config.yaml
n_layer: 10
n_head: 4
activation: "swiglu"
norm: "rmsnorm"
qk_norm: false
attn_scale: 0.177
init_std_qkv: 0.0573
init_std_down: 0.0064
optimizer: "soap_variant"
lr: 0.00658
beta1: 0.95
lr_head: 0.012
decay_fraction: 0.647
batch_tokens: 65536
steps: 2793
Each number is 128 + 24 x the weight over its row's rms, rounded and kept within 0 to 255. Layers, rows and columns count from 0. Numbers have three digits each. The size before them is the row's rms in percent of the matrix's.

# gate: layer 2 MLP gate, 512x128, rms 0.176, rows 131-147, columns 0-127
# up: layer 2 MLP up, 512x128, rms 0.166, rows 131-146, columns 0-127
# down: layer 2 MLP down (transposed), 512x128, rms 0.142, rows 131-146, columns 0-127
gate131 090:158146116123086134109079143154147128125139144147108125169176124155131176122119164155141095105127147086149138126132170148138136097145156151099157108141129134085128166105162165121147124137109129136150061107143115138101119112135120128174150134142162157136118123101105110140125134141099127119067136125118146171133097104135138167155141135116164134148108115148123088165149159084093122169131
up131 082:125126100107088129136109114114146126110113170125100141106144120106160162136138142127109124103159115142134111136135134188115130144143155117134129086138118137147143125087140110146136157093122097094125119125121164175113145116153128170107159133162147092104124104144136132135149136127174128114142105157154162130108107144137158171097113174109089168134146128085104138208124122114194105108092
down131 079:120131109106160117088116163141139142122175109117136093169135161165099123078128169184104097148142140120146112122118135098109108119099135137101122102121129100123121111108097107134132116107170143107180094124108112109171139078139135068150136111136151121106099126167142098176116152139085123142125129105159142150083118131101109121157074116123165138131129137136129138131101146116106093114152
gate132 102:145131129110140166168126138112110134175124045137119083158101095117114099132142143135149102144109136142106102170104147138133137154095137113112120146101135122149136152108119142132113147113092157125126148150130148135097157134133152108120120108153169071080111127155122175119118166109095136149083137144133107161141134159136097121092147172111145106161137149128141078114156100129098141152091
up132 105:124146099116149121128134153107176139135146139154173098165089142119169146127160141148135142149140122124076090117089122153120096136119140108122139167141134085153184129128178125129176117086116098169090120121155144116124162135134125112093140090139133140154077150152129114127131109120126158090143121096109144109110156105119121110127129091131136141132129133129063118101117104116136186143165
down132 108:159091091111150123173102145108123140122110113122113147156121108104136170095156118126146151122144135104129124159158097120178119154144124119123146152078124175100131148101099112151102143161101180161162116144150113093105131175119107158107120130166161140165164127120158141124116139130101147117119111135163152126114124183113120145148131139110095098131110162144192123111137107099114103129168
gate133 105:169116152108149098159063145168108116126165152099118178161108099117103114107134096118079122132111116136173119177116149130143139114130110119155154101166144179124195101116091134117076140155130141117166152098108117123125136125108145128138104116129122149131099128128148112104124082081129139144123125143085146145142164137132136126119150147144126118136141141178093103146131118157101130119104
up133 100:091113107122104118114099116158150178143119142172115135143155104161129120134136086129137138118176169118079100094118150116130093128113137119098114144117158052146095107146150147116132153168172152118141159134165121163138107102111126137120105137107147114110151131147144164155155136159150147109140111117107134117098077131112104130127142121105157148143122068142160102111135130119192127111131
down133 098:131151140186137132110103116096149134109124151163101140169094111114176131146131127133134096138137128107130135173185126121128116140146120122143150080156129125125135094130077153105111154133112099130176131152134132098122081157094163143158137120133183172142119129158139101102089072139123091131132152132069127145133156123150159165093142138118131102115102114141102163139147126108103124138125
gate134 104:119113148194120146176131134134134108117110118100112131114167094160112128122170131121120124104132074179097120127166147116121154142120145131130119096114090125134140112130143126147131141126119072135146108114139164062095122098158132156126103134135142119160132153160122062116125112121101167129133139125169140142158104107134133138104154100162127098138136158068144097120121151174160149148135
up134 104:090177152134103129130149106130166100116123137110142105127117106083085137135129151161166112122179163127134117119129122175109099116129136177119133159125117097107149107126153114105102089141132111152089165126137108147073149130083161146136146070136125122130113092082146125132159132193126076109126113139125139106103106123146132151115115105135100147130135131154116151086125117103109139125167
down134 113:111089121162118126084147130108163108101142161145124151106107165112079102104113140174131150185096130077121099123137122163116147116100123111113058142123141081145142155148079111105128158165121122108151127138100123115131114145165150104146114106164122132089116121160133134100115119111157132113137130080082151119097126122171098124124136121109120141104131091152112156139120117146135097116156
gate135 093:178130101123108147108097123144131112118146113134157168147109141122131093143107136114105106125122131142159058122093168130137194122088111126118130160172157178131135122109155138137154126159102107177173126105132155138118164154140125125104101152154151056179143132138122117115126093129141120127173131147124111126145111119129138165142128122140117127159132135112131127162128141130127073074129
up135 090:113149127140149120171132140141126183114115086166111121104135107150148114141149131134139123121148137126109174120152092099152077088251059128157079093133140135140104136141131137112109152112159133135136127168163152135131130124136123121149105150130121143117125125143106128149171137119129165112135129139119136129137106141122123111145130126121127144138088086150149138075145167112137136127126
down135 094:088146159140116149172130128120169161099187120137150100154144171140156115140130176179131159131111134143133128175124111155088123114127149123136122125164108164140134138136149142093114123114155125103130097120096097119150114095143110175123103097159091117118119119127138122101139129136119094161147178104123183099109124109143111110120146151124158091070114145111102126096127163150107136146106
gate136 101:106157178111146131145124138153113095103153140110120101143153158112131153137137130140120068111111152142109147124168139103112112107090159110141113101148115141139094134134150127148127132127121145128138101118162156119137120154148123090108166126130138087123125181137105083111147074133095132126114086161143164169120127139116168160095094133106084084130155124130113140162058127150097096106140
up136 108:099115084150101135087148103136132152102143152143138154090115126083114143167095101149124159078122127075137112137122113149108140138119118103113128113164120120134137150149134128151152150077138133133119099149104106166130115110198120152141129119112144118098163140115097153190120151111145159120140173168146097102124142126167150133144169104099121118142120151115141087131152143085112147138162
down136 110:158142132141125127116170113132133121108150143139126119133128111128097084153164123117145102148139105102129171149104081118140133121106122097171124152097085136149155146190117090120145153172117139144169113156073098104113162124120136117117147153134159103133151163106122173188151111120124165117132133127119135143134130113094118148167163145107132196116131163149138147103116099160148130143151
gate137 092:133117117122139115108120133087122155131132101103105120134123123095143126160124111154133130182091142098132137131178124127127090087120067157155093135102141110109093158106113111130158127128102177112130133157103143160139110137157113166140149111162178146114143099191144058128118102090150171130130119154160118133109128128111102116119120136110175140162140124127163123131127098106144126083141
up137 096:122114174145113145171127125125105138151134071127140108108168164159105112148136145125134164152098127144093124151105081166184121143145133151109100118135131147123128107158102125106150150143121100160178175114147167160098136149140162068109157148146103157150138118095112108118127109140157133130148162129143125134152132150104169169119162138129154113138126125102129115084115123138177095130138
down137 104:132149164108085121119154129107122148136150094116135105097154125108132120123108107083139138085151162157124149121091118196125125147134144128135195102124092156147141115141177083156103136117105119135173104097137162108126182115132141143147158145135153153133112107114126133085112118134134144147095166140141108138155153164066119142141111123169117130143167129155143118110167102115125138151119
gate138 097:115127119117164150173086142117129145097099088107154138112110152105084114137160097092151148184107115098161107143112111140140112140112155108134165175159114144114109151128129107109137146133149148141118155131100166102166126133161129198097116161135135087135127123157131155166095142109155163123150141115161134124106138141096126118111132122128166126128094135105109130141074100111152127126073
up138 100:141106132115107121119085111110136133107139119160152123141175148123130135137117156137166084081151131102107155126133093138160124128142153141170103112161088114157144138196189128115171105095164122108120105119150110127148126064164178128157092128125143164141129146148105138144157116136161140126156168104127103123178137110137133117171122154128103146105122108142116128148158116122147116100115
down138 099:157120107124153140204135114101107105109184117116144141130150156141148125100146156146081099087158143136094136089123119118122156082089148121162127110137115118118160168096112176125074090135152153101144128163132166114140128128140143136161097152126176108131101126111140125119114100091103165121139109106134118149149101100138133150123103104148116067122130122096123101125125128120119159121140
gate139 103:099133140119141111151099141075156142177137119176125119109096092143105082108132107140110129136160118133131100102140147094086112135139083148102141133169135130100117149124163159076177102119173111157114145090142088129128134126158100108119097114135138197134117102144103107149149136149107132142183141121138140121079112103153157118146160111146133118108148101135130124134130110150101102150130
up139 108:128143094085134110126137105079112156097109148115098123145090140151112112090089151123129122165131140149137142070143081126105094104132124110150101127121152151208090146174138109131103125163092106114170124124106134163132129127133143121131107118117130137130080125108188152141139112134138123117142141137144162116114111144107094095152131149115097128143123079124098155081121102126106124098155
down139 104:169087163123167111091121128149135127142101131130143123134154124148114156110107121148094135145131102114107157174096096138159132138076141148155135117087095136126162075111134136150124143132134156126119079124099114096111097098152149142105166115146130155181110156173115180139118114138135144125132129115102127155128150143118089174165129112133164147103174126095160107165097129114141115160126
gate140 094:130126116097091159099122100094101148111131098150108136090134145102148108117136094128133128155136137150133120110113143124109119175110138141139088136131138123114124157116148170140139101169107144158123119121153118134096146117110103102127135115132173153162066127086155128157104122145129149113128144122106087083096106148155141104114128151107117123076156117076164159100111081100125076162173
up140 095:147139109144066113127101137160100152120127110092120171150181175154107108143105121139107081154119130123113140106150111104130111150114147134114132084113134123098146136106120149130130157178133157142163087136132097124117138116142109124131176123128144121131101160086158152193165113139141117112147112156156115122154104150122082105115119102130090138093099120126145139110115139143152069087114
down140 096:077138151117109125132181098112112134161142133094129145136104174126144101132134114162140098122119117122141154125121105117107134174132167111139120126124148077138085157169114165124132180111099113107116111120177146083144135099104124097105160147146111135150102131148144129190149111137126104130113134152157081142076156128116150142113138151153130117166139144110098161126150084149122118126174
gate141 100:093139089110126153124117116104146132076177129162163153082154109129138142113085136140147121111130126161102099106080142153128126120153114144128087128107141163118083172113133108094137114136101150123156120122122131142105165135139111125119097098151136177136152096124150091124105175111157122120124127099147142123146140099115144132174119123132137110097075121151148107178133095135196115132113
up141 108:119124106111122109096142087161174139111144140118105081138122124134139149134150146161077138133145096087144128137196155164155134116176129120153156100130106135129099149109116124147111122130161142100175098161144130098069082122131131183109166119144140141112162143140158144169127117095115143106138137151179164134143129113133104111091131123104119156131119106119142097105138161124134097114139
down141 106:119109118178122111198148139138108150117145143098071132164108138107142157155128146131121122131116143120123138141157107136171130157098140106137101107140122080144105121122161130096154162128142100139132138112117141148161151159193127141127142161102107125129146090129141099138097166121123142107147132137153115157132077174094119152117160166081126140127131113095139122188164126114093097132138
gate142 095:151117144087115108170144124137090167127116150157120091148135125113114110166116121123105135131137147132193153166100125122151115110114135122147109068130135118147136100109145097106143112125132128158113118132153115091144139129126104128167128129116149111111119141141132123145096093165148112130081150167105147120108149152142161164107129145099072080112079135103134161090143169144113126079185
up142 094:095137131135179146135080108104141083137108124202111134142111107109127115131138126101113156125120143100130096140119128111089113147115112112140115173111128083154117109118141139140155115106131132127083091152115153150106102112134159117103157180173148118128135129103109098122137102146131118149133101144123149139148102148119129122163191146120104098167128109151130170160137142132072083131082
down142 097:091151177128160154140076141092093078082158140130141114110132146103112135102125106087110133109098106120136103153119122144134113117104131181169095114113143140095145116110128121177109104136122125080068132115104131126134134157146138099078159133117139095164125133160151135132165153126097114104116132136169115146162140123120139144171116125096144127126122106129124142133149106086142084134082
gate143 103:121135148108166127132102158126132174171156134148103118140146128124167111123131128127152118110164147121135168156135132126106115135125147130113145146131145143137094135125125143143083144140137176145144131096151102065151146144137067159142153158179116131134120146139063122140098096157082132155161152101158173144159148124132159142132137159113162133127133146130163115185120090146107098103114
up143 107:117098121151158147146138123130151145140126137132127108079078096122115121067115104143148094166154133148143151120119156090149146125113143137150150104164155144161117130125128126143097139107144131130176102149152132088117133127102067144170089132118092075180122153145133139162151161123103166142127129115120147141096139122137107100137155113142151117174096132148170148114107099111170098145124
down143 107:127150137187150119116132061124105131093143157121131105108121117115145129092116082148143114087171139122123142120147149115144147137153127132119133156114140112134141132124135127169117164087137137127124143124146136104107119189059098153142113154092142141130107146117142104096169109159166180112148143120132101114141122119148182107105187142136153132155134171174146115135102153131116113137106
gate144 084:130080145165103130160128139092079160117154089142150119154126126138133120130140148125148138127142138135125112150132123141093146099112127155087121187136129091126104145174156179155111154115132125130152166133113137118116131123119123134121083150179126140114168115094112188099105079113081080137137141133170087134155147108092141125140146101166143146166111136115142127124133153107131138100153
up144 093:160148133132153160168160138151114145140110159102153136116115094140140150087137103105081119170140112143113152127156142133110140119088149122121113146121177150120089110156157114147092095166064134093143124138120106137143104156152127122138120067123127170147156146136124152147150123157123135152123114116086130147112111149129083089112112137169138125176080129144139132102145144109172136126169
down144 090:116115185148147171152133118144141118122124097108148114141102148129110125108122060130138115154092136103115123174135144136148127156091144142144098164106126119136123121172167128136105126102082097088156145117116152151155146093096119081147152100147152163121162109134166120125134144103172089106129112110091099125171101118140138149136158128153141149116138087111132164127106088115170154120135
gate145 099:133137129133117123110116085117101125111123117129119128103139138143131080157128122109146124161075135156150101109144149133149113112118136124125128141113106171114047141082121158153087115106132149139168116128126131079132110128177161112102115128197073131164143147139149125101109134139111121119146096162112129130131120125106121106138168126119135096114151168132176180180139103135105097111116
up145 097:119092147148148086150130166105106152146107142126098127125092122147102125098124172127176088106157123103118156116096128121157118183128178130079151117112100118096116139104128097146108109109097139130145139141138167116127133094111104158124141125119136126132163165114120114069117115115090151152179150172142129112141147164149132169142134129072112100120164130102144128115126179123148118118139
down145 095:132134156112124122130128159106120123118138150113080128054111130151154106134119171135145131157131112192111165154121134095079138118158113164136153131119155168128163093119136138166102133110153127089121145147152108128152122178121118117146140141093111103121159164130111087102147098121136140102136121133118163175145137182153169106122110132138131111136141115086178129144136157119092156139117
gate146 114:123095110113119111118103150148092115092112113128171165118151083116124110186134123169107128087101132138163136151125145141165138116133156130152156091120155101093173129104157134146129127101133168136079125133126113107145093131129116122165137171123159093123113135115148120165131094154142136121109169103081121162111158127090095138109154165107143121173124153124105089172140125120124121099145
up146 106:167128144134135082146119128070085107142104144103114130098111111098134134114061158109105113156086146141159136119112133110116150135144106126151173133125113137118132120123094107186109114147149131087123144110111172103080103129161121131138103085108150147091123132090128093122130103120100138135109130137091128157134178114101085105096113164132120129133135128170120072127108121149095121113114
down146 109:143144128156119123121122090124152126113150130179124084119134157093109135074142129139164131146109131110130143133113146135133097094116130150092115176134102129107148151174110129082124154133095103123127119124123143129142146144138104146095097174087107127098165145110100167113129134113121102172133105134138113115142159206149115133157125146159167150144071117126166160093124089129163141140134
gate147 106:130101119117125126122139120122120112122151110094070143133122135140086166157142135089137126132096135111131110149175128135139151060150175108094137101096148118111133146130070144124127112116110101111116135121138131109132110126057129122125145119180143151165127114133138096096144107133144153130140175211127162110109155137100088116110106128113147170137126129117145128100136098160105132139093